Weights of a small GPT-style language model, trained from scratch on English Wikipedia.
Training: a variant of Muon for these matrices, 4786 steps.
Each number is 50 + 12 x the weight over its row's rms, rounded and kept within 0 to 99. Layers, rows and columns count from 0. The size before them is the row's rms in percent of the matrix's.

# layer 4 MLP gate, 512x256, rms 0.0828, rows 451-511, columns 96-127
095:58 68 39 51 46 52 58 46 42 47 50 37 58 38 41 38 69 45 52 46 53 42 61 55 42 45 39 71 63 50 60 31
101:56 47 47 46 40 45 48 57 59 65 48 35 30 42 56 63 50 49 40 38 61 60 42 73 50 55 49 65 46 34 54 48
101:44 42 66 71 34 23 35 49 45 49 57 37 62 67 42 48 51 41 40 57 49 40 43 62 60 43 49 46 44 54 68 68
092:54 59 66 62 43 68 35 69 59 39 69 41 38 66 44 39 63 69 48 51 55 40 42 46 51 31 54 52 54 51 64 37
097:46 30 56 36 52 40 52 67 36 58 62 58 57 39 39 32 51 41 51 18 50 43 66 62 31 59 70 40 67 40 55 63
104:57 57 47 45 76 60 57 59 66 48 44 44 55 37 38 45 68 25 62 37 53 51 76 30 40 57 50 50 48 56 60 63
097:57 68 53 50 49 67 53 51 42 42 52 39 49 57 47 43 20 71 41 40 50 43 28 60 49 58 67 53 62 49 44 69
096:63 42 30 42 29 57 60 64 38 57 46 70 44 53 32 62 41 42 58 53 59 55 50 67 30 57 40 66 52 45 42 88
096:63 67 78 44 63 67 54 40 51 63 45 37 49 50 58 63 36 49 77 59 50 59 40 28 64 68 55 62 43 59 59 41
102:62 41 40 51 56 50 52 53 39 48 45 58 52 60 54 52 58 42 62 56 42 47 65 36 52 46 49 40 42 45 59 39
107:48 49 70 57 35 44 42 37 58 35 47 49 43 54 33 54 43 32 56 46 28 56 41 54 71 60 68 54 51 35 52 71
097:55 50 55 48 43 44 45 57 48 57 43 42 38 32 68 52 75 42 41 38 69 52 51 39 70 33 54 52 38 42 52 43
097:26 54 41 54 51 68 52 50 31 30 50 48 47 81 51 52 56 42 27 49 60 37 43 33 52 62 61 35 57 63 48 66
100:48 54 66 51 50 19 31 56 64 35 48 38 72 48 27 59 58 53 57 60 57 69 52 68 57 33 47 75 39 36 36 58
100:52 57 65 39 40 35 60 48 64 53 51 33 33 70 28 51 64 59 66 52 66 60 50 49 46 49 55 54 67 40 73 26
107:41 68 50 60 69 46 50 76 46 71 53 57 41 54 41 45 44 61 41 43 58 53 54 60 61 45 53 48 64 34 39 38
097:56 57 54 54 67 41 47 41 48 71 47 70 38 42 52 53 49 41 53 42 71 48 49 38 45 69 47 54 28 59 49 59
097:50 49 52 45 58 52 43 57 49 34 59 59 40 63 56 59 45 54 34 45 36 43 56 36 44 61 57 38 40 60 23 66
102:40 56 69 43 55 34 40 36 50 62 35 51 61 57 26 68 40 33 52 52 55 47 40 38 53 54 34 53 56 42 50 38
099:47 56 49 67 65 84 68 31 42 68 49 49 53 38 52 25 73 35 40 46 77 40 49 35 40 35 62 40 35 31 46 36
110:48 49 51 42 36 46 51 52 28 58 45 51 34 40 35 59 62 47 50 59 21 42 54 44 51 20 52 54 73 31 57 31
104:66 72 65 74 39 35 36 28 41 67 55 58 67 55 56 61 46 43 31 36 52 40 40 57 75 46 67 39 59 41 37 54
101:32 44 57 48 40 51 52 63 41 23 40 46 67 73 52 51 58 70 45 37 55 49 52 35 60 46 48 34 63 56 55 36
100:54 52 59 52 42 45 60 39 45 44 59 35 57 60 45 66 38 30 51 55 65 57 50 64 48 59 34 50 48 62 39 48
094:77 45 26 56 54 52 67 48 57 59 52 48 50 28 69 64 41 44 38 35 48 73 47 59 56 36 70 45 43 35 54 61
094:66 44 50 41 50 39 69 54 56 61 44 39 56 51 35 42 59 53 66 64 50 50 51 51 36 61 44 56 59 49 57 62
095:20 46 47 45 45 24 37 24 44 47 83 81 62 40 39 29 60 51 46 57 66 33 40 49 25 54 50 47 43 54 53 47
108:36 48 60 51 44 42 58 69 50 47 39 47 47 44 43 52 68 38 74 68 49 43 40 62 64 60 66 43 35 53 56 38
096:63 62 59 55 57 55 68 42 21 49 54 58 64 46 62 50 62 45 56 44 49 43 38 61 55 45 48 32 25 79 11 37
103:49 47 50 35 54 61 24 30 53 45 49 40 61 61 51 54 48 43 45 70 69 47 25 42 26 37 21 32 65 44 44 58
104:63 58 48 43 51 40 49 55 38 60 49 51 38 51 21 52 67 47 58 66 54 47 52 32 51 54 56 50 47 37 40 55
105:38 55 52 49 66 32 45 51 56 55 49 67 52 43 64 49 52 44 64 81 61 56 54 54 31 42 39 59 36 57 61 54
097:43 48 38 47 41 54 61 28 58 39 49 58 56 50 42 42 37 61 36 61 57 58 59 39 41 61 47 59 53 68 53 44
092:53 36 49 41 62 46 38 50 50 52 53 42 32 26 67 41 48 39 50 45 41 70 50 52 48 37 60 48 45 72 59 39
102:61 65 60 49 54 39 34 31 46 29 41 48 46 57 53 66 34 43 37 51 41 52 58 29 61 51 32 55 59 61 29 54
098:40 59 65 55 45 50 33 71 75 32 53 34 61 57 53 59 63 41 45 47 59 38 44 32 46 58 54 64 51 48 53 70
097:60 50 53 42 34 47 56 27 33 37 40 58 65 53 52 34 53 45 52 74 55 38 27 50 68 60 32 52 53 47 27 50
111:40 40 40 54 41 63 58 63 70 49 78 37 58 59 54 60 41 43 54 44 65 45 57 47 60 46 75 61 34 55 46 52
090:48 70 55 55 48 46 20 49 42 60 75 52 61 67 55 54 28 36 66 50 64 51 52 60 57 52 53 50 32 55 42 45
097:38 57 34 54 65 49 41 59 49 26 52 19 41 37 52 60 48 52 50 48 60 54 35 50 61 42 60 52 61 52 70 28
098:70 29 64 50 52 45 42 45 37 38 53 41 67 40 66 48 42 48 50 61 71 69 39 50 45 30 31 79 29 66 58 57
100:37 57 59 73 29 50 65 58 53 22 64 49 18 52 58 68 55 73 65 44 53 39 38 56 47 55 29 60 50 45 54 43
101:57 64 50 34 47 39 66 44 50 75 39 39 38 49 26 44 40 25 49 42 48 71 44 69 49 50 63 59 35 53 56 57
098:61 38 47 50 52 50 53 33 58 27 57 33 48 58 37 44 41 53 44 60 39 60 55 46 47 58 64 40 61 47 46 54
102:55 31 56 56 54 35 44 42 50 39 42 35 60 53 55 71 45 42 45 45 38 50 33 56 31 52 29 63 48 56 60 50
100:45 51 39 62 46 51 34 46 64 55 60 48 75 66 48 64 56 53 40 29 45 28 26 55 48 53 47 56 26 73 45 36
104:46 32 45 47 53 43 35 55 56 47 69 26 68 44 60 46 79 51 58 45 42 26 53 60 52 51 63 62 64 43 59 47
102:48 26 53 50 67 53 50 54 42 32 42 52 50 67 25 65 52 74 44 41 54 49 49 46 53 54 77 61 39 51 48 63
104:40 54 43 56 35 56 42 62 56 39 64 57 36 26 67 54 55 54 53 76 67 47 64 49 41 42 62 46 48 56 66 33
104:53 40 70 63 56 57 47 46 43 48 55 62 81 50 42 42 47 45 73 36 58 67 34 50 52 76 34 44 50 89 53 43
105:30 55 50 47 50 60 52 72 60 70 48 65 49 55 41 54 57 72 38 35 45 59 51 51 39 45 42 64 49 28 62 49
097:42 54 40 30 36 38 33 63 54 41 35 37 40 47 46 61 56 45 70 39 62 39 52 51 42 65 58 57 42 66 59 48
094:42 47 72 52 49 49 32 68 56 62 48 54 32 37 65 39 70 42 48 37 57 43 12 63 55 47 57 37 64 45 42 56
095:56 79 58 57 50 28 34 55 69 46 47 34 52 43 53 40 48 70 58 47 34 43 68 62 61 41 35 65 43 49 70 66
090:62 41 35 54 64 52 27 48 49 32 45 47 38 65 54 25 44 43 70 44 56 44 67 49 61 41 46 63 39 63 39 54
100:37 48 47 32 64 51 47 59 65 53 54 40 64 64 60 44 49 45 36 50 29 50 23 50 40 51 49 30 25 49 41 44
101:42 49 80 53 49 51 61 47 52 41 39 49 29 57 35 60 40 76 45 50 16 64 31 43 38 53 49 54 42 57 52 60
096:60 44 47 46 65 82 50 42 60 27 72 71 49 49 44 42 45 59 54 55 36 60 77 33 50 64 40 53 59 50 48 50
099:46 55 57 42 49 59 55 66 47 61 52 42 38 32 48 60 47 44 41 86 33 51 60 58 65 59 29 66 73 46 31 56
098:52 55 42 56 53 45 50 53 69 44 38 69 42 45 60 70 37 39 45 38 29 48 56 61 52 64 50 38 42 39 41 42
100:52 52 53 37 64 58 34 51 53 62 66 57 60 61 25 52 70 24 52 28 60 55 54 32 58 67 42 54 41 38 37 51